Weights of a small GPT-style language model, trained from scratch on English Wikipedia: width 64.
Each number is 128 + 24 x the weight over its row's rms, rounded and kept within 0 to 255. Layers, rows and columns count from 0. The size above them is the row's rms in percent of the matrix's.

# layer 2 MLP down (transposed), 256x64, rms 0.632, rows 25-77, columns 0-63
size [ 14  93  80  97 111  88 104  94  92 119 119  64  93  99 104 101 109  93  83 109  82 113  89  10 101 153  77 102  92  95 123 105  84  93  94  95  95  97  78  70 107  55  12 102 108  81  89  99 100 101  87 102 102]
[[127 151 111 157 109 128 133 110 143 109 156 160 144 131 104 125 131 140 115 123 107 114 127  89 191 109 128 127 139 134 136  96 125 110 117 154 160  63 119 144 111  88 106 139  55 110 134 107 116 144 146 130 125 107 130 128 157 196 130 136 153 117 107 137]
 [138  89 124 141 146 163 131 127 118  99 148 134 150 148 112 110 115 107 151 114 146 143  99  99 128 181 105 114  82 160 169 129 114 144 137 157 164 116 144 107  87 127 165 144 110 140  99 154 114 165  85 146 100 120  98 127  99  93 140 168 106 144 131 135]
 [149 145 130 113 106 157  95  99 105 161 110 111 152 114 108 115 127 122  86 167  99 106 119  94  96  85 154 108 137 119 138 138 120 143 139 100  98 170 113 102  43 136 146 131 148 132 147 143 108 120 153 135 147 124 128 123 128 143 153 112  94 114  95 145]
 [151 143 128  67 159 165 132 138  94 137 138  76 128 177  83 156 122 156 129 110 141 127 171 141 127 133 142 141 102 117 122 158  97 104 110 128 142 125 136 121 123 132 142  86 148 182 115 135  97 111 122 151 115 110 146  74 129 114 132 115 149 161 128 129]
 [131  99 144 123 139 118 140 103  76 170 147 133 137 135 116 145 170 142 133 145 133 110 130 103 119  87 141 133 104 138 140 155 138 155 141 144 134  88 119 112 126 121 129 179 109 104 103 173 136  89 142 115  71 110  95 178 154 153 125 102 102 154 131 103]
 [ 83 111 109 121 165 106 134  92 144 106 137 133 154 121 142 133 119 116 178 111  70 126  98  99 158 104  74 116  92 148 118 121 114 153 151 103 170 130 131 134  82 156 124 118 141 170 117 147 156 153 126 120 131 126 117 169 104 135 111 120 116 117 150 107]
 [ 88 123 144  94 109 125 134 120 159 163 118 156 172 140 156 103 112 118 145 123  92 122  71 105 137 110 131 132 132 171 131 160 116 145 110  97 113  99 133 140 154 112  99 137 139 123 168 123 134  98 154 135 114 112 124 103 134 122 104  55 166 108 145 111]
 [131 119 130  96  99 105  96 101 180 124 132 106 151 137 142 109 108 163 179 142 142 106 142 179 167 108 121 116  93 117 123 115 145 123  80 128 151 103 142 114  79 118 105 103 109 133 107 134 108 120 129  90 160 142 100 109 159 153 128 114  98 101 134 115]
 [151 164 133  98  90 144 132 166 137 117 122  79 154 126 148 143 107 160 169 114 145 153 129  91 119 117 115 132 127 134  81 113 140  84 126 120  91 118  76  89 141 145 113 123 170 158 134 160 111 119  99 134 113 104 145 115 139  92 124 143  99 122 125 162]
 [113 144 106 113 131 140 115 112 152 137 159 132 103  94 158 148 113 139 115  96  74 135 139 148 125 124 104  92 107 111 122 105 127 115 148 136 168 158  82  97 137 163 148 131 140  90  91 174 165 119 125 157 133 108 125 117 145 143 121 184 172 132 124 104]
 [123 111 111 136 143 108 111 124 105 118 105 166 111  91 156 166 162 128  70 110 129  87 152 125 162 160 162 104 135 106 108 128 128  96 104 123 122 142 153 157 108 141 135  89 115 131 152  94 150 126 116 147 125  86 111 181 146 150 149 132 145 111 109  92]
 [165 145 117 180 112 140 155 118 106  93  98 150 127 102 108 111  83  96 103 116 147 138 105 169 126 139 130 100 159 133 122 113  82 131 132 132 119 164 146 155 123 151  95 100  96 118 133 150 109 126 111 111 146 113 166 108  81 124  74 126 141 130 154 126]
 [173 151 102 131  88 122 101 124 131 112 128  94  89  61 157 108 120 159 122 155  95 119 131 108 132 161 122 115 144 117 115 142 117 130 155 118 147 150 158 106 125 103 106 117  75 158 130 162 116 129 113 141 126 102 128 137 125  97 148 122 148 159 185 108]
 [104 128 191 125 128 127 104 123 151 165 162 142 143 110  84 126 164  75 133 130 132 125 148 172  93 146 146 121 134 102  91 126 155 170  83 132 136 129 146 124  90 108 115 122  89 138  99 108 161 138 103 105 155 133 158 129 128 147 111 122 120 133 144 148]
 [ 96  86 110 155 126 159 137 126  94  81 144 176 151  87 138 137 145 128 120 118 136 125 166 106 114 101 168 146 104 129 148 103 140 103 106 115  93 130 124 157 122 141  98 106 139 146  91 158 117 130 116 129 115  81  94 138  93 119 167 116 115 102 157 106]
 [184 145 147 119 113 136 133 164  85 123 136 131  86 133 130 172 108 119 146 101 126  97  79 147 135 130 145 113 142 126 124 138 113 139 133 114 147 154 145 130 123  90 106 168 138 141  95 163  95 123 146 121 125 110 134 137 163 126 148 104 107 160 146 202]
 [142 116  91 124 137 146 115 132 144  66  96 100 163 119  91 130 144 139 155 165 181 130  74 140 133 132 135 125  99 138 146 141 127 102 113 140 148  69 136  89 128 148 143 157 139 151 122 150 124 167 153 154 146 110 130 140 117 105 149  99  99 112 147 127]
 [179 120 104 123  97 133 122 126 174 118  88 117 111 108 103  87 102 129 140 164 121 121  89 142 148 147  98 142 117 142 119 123 169 133 139 138 134 140 118 154  69 150 156 120 137 130 113 170 141 153 108 176 159 122 113 173 166 126 154 123 139 112 147 134]
 [140 123 131 123 140 118  93 119 112 129  60 134 151 141 131 106 153 164 160 120 169 138 116 128 154 157 123 122 103 105 124 143 176 136  81 121 114  73 141 149 167  95 104 119 148 109 164 131  85 115 105 157 151 112 159 148 105 142 126 127 125 130 109 154]
 [ 77 119 122 131 137 128 141 112 132 125 129  73 158 110  92 134 154 184 112 119 103 121 114 152 131  70 143 132 120 123 150 106 123 171 116 140 141 124 121 141 149  81 132 120 104 144 140 161 166 117 107 127 165 111  93 117  93 145 144 138  92 126 120  83]
 [153 166 112 131 140 106 130 141 137  85 120 126 125  55  97 145 137 147 136 150 153 120 110 138 145 156 103 125  82 162 113 119  97 118 136 121 143 134 130  98 135 128  82 152  93 153 120 149 132 106 121 165 121  94 156 157 189 103 155 135 123 128 149 121]
 [140 134  95 153 100 132  92 105 110 176 105 110 131 126 128  96  84 105  78 112 119 123 115 128 130 126  77  97  89 117 151 108 118  94 102 140 141 159 146 169 102 125 149 120 106 159 126 145 142 126 139 109 174 134 136 176 130 114 138 127 142 123 163 158]
 [126 136 110 139  95 179 149 109 143 116 183 157 189 126 105 131 143 123 158 131 165 135 153 131 108 130  97 127 124 164 127 127 148 110 148 118 132 165 109 161 115  97 123 156 104 137 152 137 118 187 105  86 108 160 104 125 128 112 113 107 134 147 132 157]
 [135 113  52 112  93 132 124 141 116 157 115 135 106 151 150 110 159 150  94 108 121 121 119  86 137 131 155 119 102 162 156 121 114 144 147 146 118 144 124 108 126 116 187 131 101 133 152 129 151 187 103 136 123 110 163 110 117 102 117 119  83 140 119 101]
 [148 133 157 109 163 142 141 122 160 139 121 134 154 143 151 136 163 153 145 109 162 102 124  86 160 154 104 119 132 108 113 114 113 155 155 133 118 120 141 104 159 146 163  85 148 203 122 110 120 120 125  98 128  90 110 125 101 121  88 131 164 124  87 131]
 [171  87 135  87 105 139 121 159 143 120 146 105 132 141 149 140 110 139 143 111 158 156 107 132 157 130  45 167 131 130 122 132 156 118 135 138 145 121 101  99 180 144 115 117 126 122 129 140  87 134  76 124 136 112 127 155 128 127 125 126  97 116 121 181]
 [158  94  84 126 138 130 117 128 129 174 149 128 153  95 152 106 110 130 150 105 140 140 144 138 105 137 140 111 142 173 122 128 150 162 102 132 156 105 142 123  82 136 155 132 128 132 149 156 120 180 165 132 186 168 116  95 140 135 133 131 156 139 165  94]
 [138 139 136 132 109 115 123  96 120 142 100 116 159 147  78 151 126 162 141 160 109 130 153  97 122 128 141 134 107 150 122  94 122 132 194 134 100 122 104  86 141 141 118  81 105  73 128 143 138 101 156 107 153 155 134 134 167 109 153 138 133 154 135  82]
 [ 88  88 121 133 174 111 145 119 131 135 109 172 126 143 129  65 135 125 136 124 146 137 149 160 119 128 140 114 106 116  91 127 164 135 166  85 173 118 132 140 104 126 139 124 153  94 175 121 153 141 156 132 173 108 128 110 114 120 105 124 154 132 150  86]
 [117 128 107 126 144  91 147 103 136 138 151  96 129 121  82  83 108 120 159  77 116 159 126 120 168 134 100 126 140 113  99 135 108 128  97 134 123  92 155 151 135 117 134 176 110 103  82  86 133 152 117 105 124 153 111 136 177 121 143 147 121 153 118  90]
 [125 104 142 102 136  83 157 120 143 149 139 107 112 126 148 119  99 123 165 117 113 136 117  87 185 146  72 138 169  87 116 133 163 132 122 137 142 122 171 140 142 122 132 131 117 126  81 131  86 158  90 158 122 152 109 123  95 106 143 108 137 154 116 143]
 [148 143  96  89 128  82 139 129 117  75 136 134 171 168 129 129 147 114 124 122 160 148 146  99 130 145 131 126 124 113 152 100 152 125 139 133 134 155 196 128 117 113 132 147  90 156 114 164 130 132 130 115 164 138 101 136 173 148  89  91 151 124 101 110]
 [188 136 111  96 156 143 122 113 133  83 114 129 156 133 103 157 142 136 131 118 106 107 100 144 179 149  89 132 178 148  98  86 156 118 121  99 136 157 139  95 129 155 130 133 135 117 109 148 131 134  94 122 122 110 161 143  96 111 135 140 134  82 164 113]
 [111 106 153 124  94 125 168 163 155 115 131  94 126 128  90  90 138 130 128 136  98 150 141 155 176 120 159 138  85 114 124 104 119 137 150 187 116  97 182 116 127 132  97 113 151 122 115 107 125 124 134 111 121  65 151 152 121  90 123 131 134 107 122 133]
 [138 137 128 173  94 118 170 108 125 159 128 109 171 143  58 164 143 146 141 167 125 152 169 114 121 131 168 100  94 134 153 121 154 105 130 123  92 164 112 117 118 130 100 120 119 101  93 126 115 134 140 150 126 105 147 106 116 127 125 100 149 130  85 130]
 [136 107 171 102 116 153 136  91 150 132 103 128 122 125  93  98 130 137 154 166 190 134 117 138 102 126 157 108 141 156 174 110 104 113 108 149 123 118 137 177 141 143  84 159 122 126 135 118 125 109 147 134 122  54 110 152 104 136 123 134 102 144 126 137]
 [140 118 115 149 106  97 144 118 119 112 129 128 169  97 137 133 120 144 149 106 126 135  88 145 143 134 135 107 164 131 126 141 112 132 152 119 197 154 121  81 153 133 103 170 141 115 165 146 130 143 112  95 151 108 137  86 201 110 141 112 139 140 161 144]
 [155 153 145  96 132 139 106 142 153 156 141 113 114 119 116 132  81 151 122 123 110 119 158 129 112 139 129 129 119 121  84 127 123 109 120  94 135 120 126 142 109 132  94 146  80 110  91 190 120  79 112 135 114 174 100 142 106 166 176 121 111 170 112 141]
 [123 133 117 112 101 128 135 167 124 141 123 118 144 128 141 142 152 132 163 138  97 102 117 133 149 148 126 154 143 181 158  82 157 145 144 154 127 113 157  94 117  81 105 131 105 161 139 174 168 120 153 148 114 125 116 124 123  55 115 147 134  94 147 107]
 [110 151 113 107 150  93 102 117 174 162 119 102 110 150 112  89 102 119 102 161 144 107 122 111 132  99 119  87 116  61 138 116 115 134 139 120 119 114 122 113 145 105 149 135 157 146  84 151  95 128 134 141 144 123 127 129 109 156  97 171 185 138 116 138]
 [143 120 111 116 129 108 149 141 177 104 119  73 118 138 128 167 134 146 124  82 105 144 128 133 120 111 141  92 126 140 114 152 141 119 151 140 113 112 173  89 125 115 123 111  77 151 130 143  62 154 105 154 152  78 133 128 128 113 135 109 123  91  99 144]
 [118 176 137 137 141 109  92 132 101  78 121 105 131 121 118 132 108 116 170 126 143 159 147 115 142 103 143 167 117 120 143  95 138 150 140 177 169 121 125 112 168 109 131 160  93 174 133  70 131 163 119 105 110 135 144 129 141 149 135 119  91 146 142 106]
 [158 157 139 161  70 144 104 130 133 148 176 152 136  73 112 118 143 133 134 138 135 124 127 123 117  88 107 148 102 125 128 127 165 121 106 127  86 141 119 163 116 120 113 145 154 128 106 115 122 177 105 121 102 115 118 164 117  68 138 121 130 134  74 121]
 [154 199  92  88 132 123  76 125 130  78 120  77 118 132 138 143 151 143 148 134 138 144 131 130 110 125 108 144 103 111 151 116 142 163 157 154 112 129 103 115 128  94  81 126 127 146 112  94 119 133 117 141 115 124 121 146 116 127 101 121  87 106  78 138]
 [ 66 172 120 137 145 114  94 155  99 140 135  94  98 169 151 140 109 117 108 138 152 155 127  82  98 128 133 108 169 126 149 109 138  70 137 171 126 144 123 134 103 144 112 150 124 122 142 148 107 170 116 102 131 140 130 150 135 128 132  95 107 124  99 101]
 [133 103 131 119 122  95 162 107 151 163 145 126 153 106 125 130 116 118 110 136 115 136  91 137 103 187 109 133 109 159 149 143 142 162 125 135 134 130 127 134 137 142 156  95 145 138 161 162 172 152 146 131 106 147 135 122 155  85 141  65 148 168 178 118]
 [122 196 162 150 115 150 122 100  87  98 160 132 113 158 145 129 125 125 172 137 148 112 120 144 139 122 106 175 140 160 152 125 153 141 165 150 114 109 105 152 106 144 114 170 149 131 104 119  98 131  90 106 119 110  85 124  90 126 141 159 115 110 116 127]
 [157 101 130 100 102 137 135 148  89 120 167 139 156 159 100 101 140  97 127 135 104 121 110 124 124 116 112 110  94  95 118 154 167 123 127 138 133 150 173 138 109 158 114 103 144  92 169 128 168 134 107 119 104  72 106 138 132 170 103 118 106 165 145 116]
 [129 154 164 111 103 104 119 114  91  91 109  93 126 121 148 137  82 165 144 135  93 146 101 127 150 162 165 106 171 137  96 159 138 136 122  83 171 139 121 136 125 135 129 168 122 166 115 142 104  98 125 151 104 106 150 120 133 159 153 138 154 139  99 127]
 [109 135 132  88 159 115  79 172  79 136 123 149 105 139 120 140 161 121 150 166 105  98 135 152 113 112 133 130 135 168 106 117 135 140 131 136 123 176 140 156  96 129 135 129 115 131 151 106 117  98 141 161 147 116 148 166 135 174  98 100 109 124 102 178]
 [160 136 160 151  93 174 107  97 125 125 182 119 116 158 155 118 110 134 122 151 114 120 132 103 131  80 122  63  88 119 100 104 108 109 158 125 128 123 141 170 131 140 126 158 148 142 156  94 130 161 104 112 139 121  95 126 144 128 157 145 128 150 108 150]
 [124 101  86 143 138  96 114  97 100 162 147  90 123 113  82  92 135 169 111 138 105 145  93 139 126 147 125 120 127 156 135 107  85 150 114 169 116 140 144  61 135  88 149 138 119 103 143 133 119 118 133 172 132 113 125 148 105 140  94 126 145  96 115 124]
 [123 142  84 131 103 130  65 123 130 185 114 150 121 125 106 131 112  96 105 105  85 140 100 180 120 120 119 130 149 122 133 150 135 116  77 137 144 153 102  86 135 109 163 111 135 148 123 126 136  95 136 132 155 151 126 157 161 156 108 108 154 150 137  97]]
# layer 2 MLP up, 256x64, rms 0.337, rows 26-77, columns 0-63
size [ 88  92 107  99  98  97  99  91 106 116  96  96  98 109 105  97  91 100 101  79 104 104  80 103 110 109  87 100  94 103  94  94 102  90  99  95  98  99  93 102  81 107  93 102 103  99 115 104  96 106 104  93]
[[123 123  77 125 129 120 111 134 159 124 161 132 130  97 112 150 112 101  95 123 113 146 141 184 116 134 125 119 159 112 160 151 158 135 129 167 118 124  70  96 126 165 165 133 147 110 129  66 117 118 171 133 135 130  98 162 140 108 139  94 114 146 120 132]
 [ 99 118 118 176 124 139 142 121 125 105 148 102 110 118 101 162 127 102 153 116 108 179 109 102 158 161 128 126 143 107 183 127 141 131 138 118 131  90 169 182 151 127  96 125  90 100 100  94 125 131 112 170 106 124 159 161 134 126 125 148 124 131 155 111]
 [111 134  89 167 150 137 135 169 137 157 119 123 152 125 126 159 143 120 157 143 138 119 117 134 127  98 124 158 101  91 163 149 157  94 144 146 115 136 121 153 142  93 147  85 147 158 114 182 164  87 112 100 144 153 153 137 108 131 100 108 103 137 170 145]
 [140 142 155 150 157 145 140 103 116 120 137 151 138 143 144  86 101 176  95 120  86 151 135 144 167 147 143 175  75 149 154 120 137 127 130 134 148 148 145 148 133 117 158 110  85 132 141  92 165 158 148 147 137 135 114 117 102 125 183  92 139 130 112 136]
 [128 114 144 160 106 155 106 155 159 165 162  78 126  84 119 153 127 113 101 163 150 106 131 139 155 151 125  86 124 125 142  95 117 116 121 108 135 121  66 125 132  77 130 124 153 137 164  89 155 101 121 111 106 120 134 113 139 126  93 126 113  97 134 156]
 [150 162 163 141 104 131 163 181 151 123  78 141 145  71 143 129 151  86 146 129 128 121 170 149  96 111 155 158 137 128 138  92 145 138 112 123 158 129 154 121 113 131 146 113 143 121  85 165 115 105 101 118 166 122 148 104 104 149 132 110 110 151 116 126]
 [150 126 110  93 151 109 115 156 118  98 146 166 104 134 100 137 153 121 147 129 115 104 114 106 125 110 178 129 130 115  99 102 109 168 145 128 180 128 131 160 157 110 118 138 149 162 185  79 119 154 135 189 134 130 126 138 113 114 112 144 113 102 141 107]
 [114 150 124 163 161 139 116  86 113  98 133 114 106 124 107 150 147 108 133 170 154 148 163 152 112  78 118 139 105 140 145 116 143 131 139 140 141 163 173 159 135 130 133 170 132 122 140  69 157 127 128  70 147 150 115 114 152 153 143 137 125 116  97 160]
 [121 125 116 129 102 164 160 103 118 161 111 131 132  90  91  94 131  97  72 162 148 132 129 183 136 113 134 131 160 117 148 141 101 110 146 115 130 137 169 165 141 131 174  93 149 116 128 127 122 166 138 116 157 165  97 157 110 136 104 159 123 115 122 139]
 [ 91 150 115 144 195 122 143  99 112 176 125 114 115  91 122 152 149 104 130 100 108 144  94 142 119  92 155 127 108 138 139 100 126 163 127 156 141 148 127 115 130 170 146 153  92 127  86 117 143  91 109 114 149 159 123 115 124 133 120  95 113 110 103  81]
 [133 153 134 145 118  97 115 103 141 146  94  96 108  94 129 141 166 142 157 117 154 133 120 109 130 109 150 116  80 135  91 130 156 113 102  79 143 137 105 116  97 112 148 135 110 160 174 109 128 138 100 128 168 147  94 105  91 165 148 105 168 156 137 132]
 [139 129 153 125 176 115 130 115 126 122 111 136 130 197 138 120 103 135 134 110 146 143 128 142 114 113 137 146 105 136 149 153 143 100 124  99 175  89 141 159 129 181 115 168 131 100 122 109  87 137 115 133 104 162 116 146 117 139 133 156 105 107  68 169]
 [139 157 101 167 161 120 143 100  97 105 112 138 141 102 120 129 100 141  93 100 121 122 132 159 140 122 105 130 140 158 171 168 106 101 142 151 111 134 101 155 103 136 124 148  95 152 164 125 125 136 134 139 146 160 155 101 127 162 182 136 142 176 143  87]
 [187 117  76 147 146 115 157 127 143 103  98 113 124 114 121 143 105 121 137 141 153 183 114 105 140 111 128 127 105 101 164 148 135 114 127 168 133  68 136 175 167 139 147 126 114 121 124 124 157  89 152 140 113 146 137 120 133  98 137 163 126 166 128 150]
 [122 105 145 130 109  87 163 119 143 121 155 104 136  96 144 161 153 146 135 131 146 147 113 134 155 104 130 125 192 104 136  99 140 122 126 161 149 111 133 115 151 125 154 142 135  78 166 130  75 132 140 149 111 157 169  94 108 112 105 122 111  94 127  81]
 [126 107 133 142 128 143 115 150 146  80 144  92 129  87 122 123  91  92  59 127 149  84 145 109 110 113 121 128 116 126 121 113 101 100 108 125 108 152 143 132  74 144 122 144 120 104 145 133 160  89 153 131  86 126 145 114 144 161 126 149  97  93 100 115]
 [ 94 147 166  99 170 140 132 107 147 144 178 122 145 147 147 152 120  97 142 112 142 163 113 159 112 113 156 151 121 136 133 105  76 144 141 134 104 120 148 121 142 127 124 149 112 134 127 143 111 114 132 132  87 154 125 104  98 114  79 183 137 136  73  99]
 [112 127 136 119 133 146 112 199 113 118  93 113 180 153 127 116 131 106 139 142 129  88 116 158 151 166 122 109 128  99 124 114  89 119 123 177 126 153 150 125 154 155 140 133 115 147 182 126 141 109 135 152 109 167 123 135 133 133 112  94 174 122 127  83]
 [143 110  94 132 138 167 103 126 182 124 166  96  82 134 145 101 152 146 135  71 136  98 119 151  99 112 127 109 154 128 170 142 112 120  95 118 146 112 140 116 137 128 159 145 173 126 135  96 113 139 143 124 131 124 100 126 145 137  98  88  88 105 157 108]
 [ 52 133 118 108 143  98 120 101 129 156 139 150 163 130 123 125 150 133 144 129  63 141 131 124 171 120 162 121 138  83 130 120 120 140 126 138  84 118 127  74 105 159 168  99 127 135 130 118 123 128 126  98 157 123 168 108 109 116 139 162 143 132 143 140]
 [160 128  89 135 145  97 134 183 141 150 134  91 103 133 139 116 127 131 147 147 158 101 137 153  81  89 143 118 121 131 164 129 109 150 125 149 142 113  93  91 129 123 154 136 128 122 105 148 100 132  81 117  96 149 118  96 131 190 115 130  89  99 108 133]
 [134 143 117 171 149 110 153 124 141 101  83 145 151 115 115 121 125 129 130 132 139 116 109 120 155 143 167 136 124  43  97 133 123 120 141 127 113  87 152 111 181 149 129 104  94 125  74 124 122 124 140 122 109 144 122 133 164  84 139 122 168 141 139 109]
 [112 114 123 146  97 101 150 169 180 142 131 115  98 158  85 135 151 130 135  97 110 119 108 161 155 129 171 130 101 149 102 118 100 133 110 110 122 117 104 135 112 128 136 171 115 129 125  84 125 110 114 209 117 147 135 121 107 131 143 135 134  84 146 140]
 [133 102 104 191 129  90 104 122 161 121 142 182 106 124 131 130 145 142 134 105  96  84 169 141 188 154 129 126 119 119 103 138 106 109 111 156 120 157 106  98 128 142 126 115 149  87 151 137 114 132 134 145 153 116 136 119 125 181 127 152 149 121 103 103]
 [108 147 136 113  95 100 155 150 153 122 147 124 137 144 206 152 142 141 109 119 108  91 147 160 125 107 161 181 107 106 154 103 152 151  98  87 140 108  94 133 110 111 125 167 151 116  85 144 119 147 142 149 122 156 132 144  99 124 128 124 120 134 126  99]
 [125 179  96 151 164 120 141 111  96 100 104 108  81 131 138 152 118  94 111 121 172 158 170  99 146 167 119 100  95 102 156 122 153  93 122  98 136 143 165 103 126 135 112 108 135 115 131 152 139 111 126 146 151 142 145 103 122 170 159 121 119 122 102 137]
 [128 133 136 147 128 117 137 131 126 124  85 135 153  97 145 141 166 136 112 142 146 127 107  80 127 137 136 153 103 101 117  76 142 116 124  96 119  97 126 129 168 139 130  93 176 127 111 112 131 114  76 148 126 153 173 153 145 154  78 111 144  93 130  80]
 [151  98 125 144 133 117  83 110 118 120  94 127 106 145 129 154 178 104 119 147 116 115 120 101 139 116 168 146 117 135 133 149 135 129  89 146 122  79 139 149 166 164 103 137 104 151 144 139 134  97 169 186  92 128 121 102 173 146 155 119 166 135 131 128]
 [124 157 112 167 146 115 143 148  81 133 103 130 120 112  73 126 129 144 130 115 153  96 119 166 138 127 155 183 151 135 128 158 150 109 116 184  97 165  92 169 167 124 117 126 138 154 144 154 130 114 134 136 139 134 175 126 114  99 132 137 108 113 143 149]
 [112 127  85 149  98 113 137 162 101 105 143 171 135 136 113 131 155 155 111 128 165 132 186 107 148 149 137 118 121 128 113 131 140 115  90 117 111 129 118  99 176 139 159 154 163 111 135 116 103  98 155 103 178 112 107  78 155 135 136 100 145 116 134 106]
 [109 105 105 144 120 124  84 135 123 141 153 159  76 171 141  98 138 134  97 124 113 123 137  92 139 144 153 157 137 101 121 125 131 108 106 156 137  96  94 129 158 110 148 139 132  94 168 132 120  91 163 178  93 123 106 124 105  94 172 116 148 111 128 110]
 [122  84 120 184 159 117 141 161 168 152 148 112  98  95 115 133 122 118  91 142 117 126  79 144  87 167 129 134 112 129 126 129 139 132 184 101 115 120 130 130 162 127 165 129 128 118 132 124 138 126 106  88 177 136 166 118 110 134 132 166 130 128 100 104]
 [165 146  81 134 126 154 121 166 131 163 152 154 114 132 135  99 135 156 115  92 143 127 124  91  84 132 137 104 147 149 147 121 142 104 130 112 148 133 106 123 134  91 148 162 151 108 191 122 160 105 108 128 145 139 144 102 155 148 158  69 116 118 137 153]
 [ 98 134 135 133 117 130 133 117 136 149 175 142 100 157 135 123 109 121 123 147 170  92  89 103 112 145  90 141 154 127 133 177 123 134 104 103 133 139 183 150 137  77 135 138 172 128 108  81 147 112 117 114 131 156 137  86  97  95 137 149 156 136 107 128]
 [159 163 120  99 149 140 162 153 144 137 140 158 144 147  99 159 101 115 109 132 148 101 112 103 168 125 162 130 141 123 143 127 172 144  74 151 152 118 111 144 157 112 171 124 139 153 151 134  90 116 107 108 117 150 118 114 115 162 176 101 134 142 172 118]
 [ 94 119 174 150  93  96 102 147 132 170  97  97 105 131 144 158 123  92 121 141 131 126 127  97 143 141 129 159 129  99  98  85 145 108  77  97 155 123 145 124 138 163 114  73 132 106 129 147 123 104 131 149 132 159 144 112 135 126 152 135 111 108 103  88]
 [117  98 148 128 137 100 111 138  82 136 101 142 153 144 127 166 139 102 190 180 115  89 100 119 132 135  98 103 144 116 165 161 129 113 128 139 109 134 153  82 150 136 138 119 144  95 116  66 137 148 134 120 112 152 108 139  97 133 123 140 128  87 135 132]
 [114  97 153 126 155 113 122  88 129  96  89 158 124 118 154  82 169 114  90 141 117 135 121 116 143 131 136 148 135 116 139 137 139  80  98 107  93 123 133  99 137 144 139 136 158 133 100  98 132 105 161 130 132 117 104 127 149 158 113 119  93 124  45 122]
 [135 136 128 112 109 132 117 101 134 126 127 170 131 134  94  92 149 118  64 125 141 133 117 108 154 165 150 114 176 109 155 122  97  99 108 107 164 133 163 143 133 181 138 133 135 131  86 103 144 113 130 147 123 162 140 177 134 107 124 108 129  71 130 127]
 [ 80 109 109 121 127 129 162 119 182 129 131 167 120 132 111 156 145 120 149 154 126 121 135 131 106  95 137  88  86 153 115  93 121 141 114 166 101 130 116 163 182 128 113 132 117 184 131 118 120 131 115  99 141 162 117 140  85  98 132 143 140 153 152 154]
 [161 118 107 113 123 106 122 102 151 115 128 103 131  85 123 107 168 129 140  60 102 164 130 113 129 137 152 153  96 128 118  89  93 146 106 130 129 128  91 130 105 136 125 120  92 164  94 104 112 137 132 197 103 115 131 114 133 155  98 146 120  99 114 132]
 [105  95 144 161 165 108 142 151 154 100 101 148 149 120 105 122 116 135 104 107 121  95 138 168 141 119 184 124 126 153 155 134 124 119  66 117 109 136 149 158 143 103 141 129 139 117 189 136 157  85 140 168 125 167 150 138 128 115 143 145 148 111 119 124]
 [133  94 157 141 137 105 148 138 130 154 153 139 166  92  87  82 107  62 131  91 131 116 141 108 134 124 130 101 142 118 124 125  99  88  87 103 119 121 141 174 125 110 135 112 115 129 107 136 100 150 155 123 133 111 134  83 118 159  95 139 140 100  91 114]
 [143 135 108 153 113 137 195 111 126 150 115 128 143  93 154 120 136  99 130 119 144 123 153 108 211 160 130 124 135 131 181 133 132 140 104 105 112 100 152 144 117 126 122 124  90 130  86 166 136 151 110 155 148 134 108 124 105 163 112 148 145 143 138 160]
 [120 114 107 129 132 119 179 143 135 136 110 147 140 129 155 162 137 127  99 137 122 100 147 106 158  95 104 119  74 114 178 118 112 122 157 132 144 138  88 141 127 132 198  81 152 137 113 150 153 152  96  94 106 122 109  99 116 135 122 127 126 171 137 108]
 [119 117 119 102 108 160 108 123 124 113 141 115 157  93 142 102 154 103 106 116 133 150 129 122 120 149 117 137 184  69 134 119 152 108  92 113 101 119  95 122 126 178 185  88 117 119  87 101 122 141 164 128 126 117 111 122 103 125  89 115 143  87 127 140]
 [ 89 180 139 127 143 142 114  77 162 146 153 110 132 142 105 134 163 129 119 162 161 144 119 148 117 131 146 184 129 156 184 129 125 164  93 118 139 134 120 140 111 117 155 126 172 166 133 108 129 124 139 131 135 128 100 122 139 145 168 140 155  79 134 131]
 [128  63 139 124 103 118  99 103 131 121 107 153 119 157 167  92 112 112 108 109 137 147 108 126 142 115 115 130 160 152 113 124 107 117 150 130  63 127 141 126 182 110 110  93 135 158 134 127 148 140 159 136 108 137  92  79 103 104 124  95 117 150 127  95]
 [133  88 162 153 128 147 152 126 152 141 136  99 111  78 140 130 129 139 114  68 118 165 139 110 140 140 117  82 143 107 148  76 112 118 134 102 137  88 170 110 112  94 140 150  95 125 107 122 114 150 128 118 116 128 107 100 124 107 142 185 112 153 139 111]
 [100 147 118  78 118  76 122 168 107  96  80 135 164 138 154 125 114 115 128 111 132 131 135  86 125 129 147 128 151 132 135  63 128 141 101 106 126 116  83  96 101 126 139  99 120 121 136 116  95 126 146 151 107 136 152 123 151 140 114 126  76  89 139 137]
 [116 134 132 127 144 125 120 143  82 150 107 126 123  89 145 101 130 124 142 115 108 123 130 123 110  94 138 175 149 119 165  95  87 107 112 153 139 138 105  75 176 108 100 116 104 123 107 147 126 117 137 177 113 128 115 151 126 176 102 112 136  71 155 105]
 [116 102 162 130 169 137 133 135 149 151 142 170 134 159 157 149 139 106 142 159 121  96  86 118 108 170 121 136 125 143 138 115 143 147 132 141 102 168 106 126 104 169 103 134 106 113 167 116 158 110 135 165 150 152  92 144 105 159 135 180 151 136 125 168]]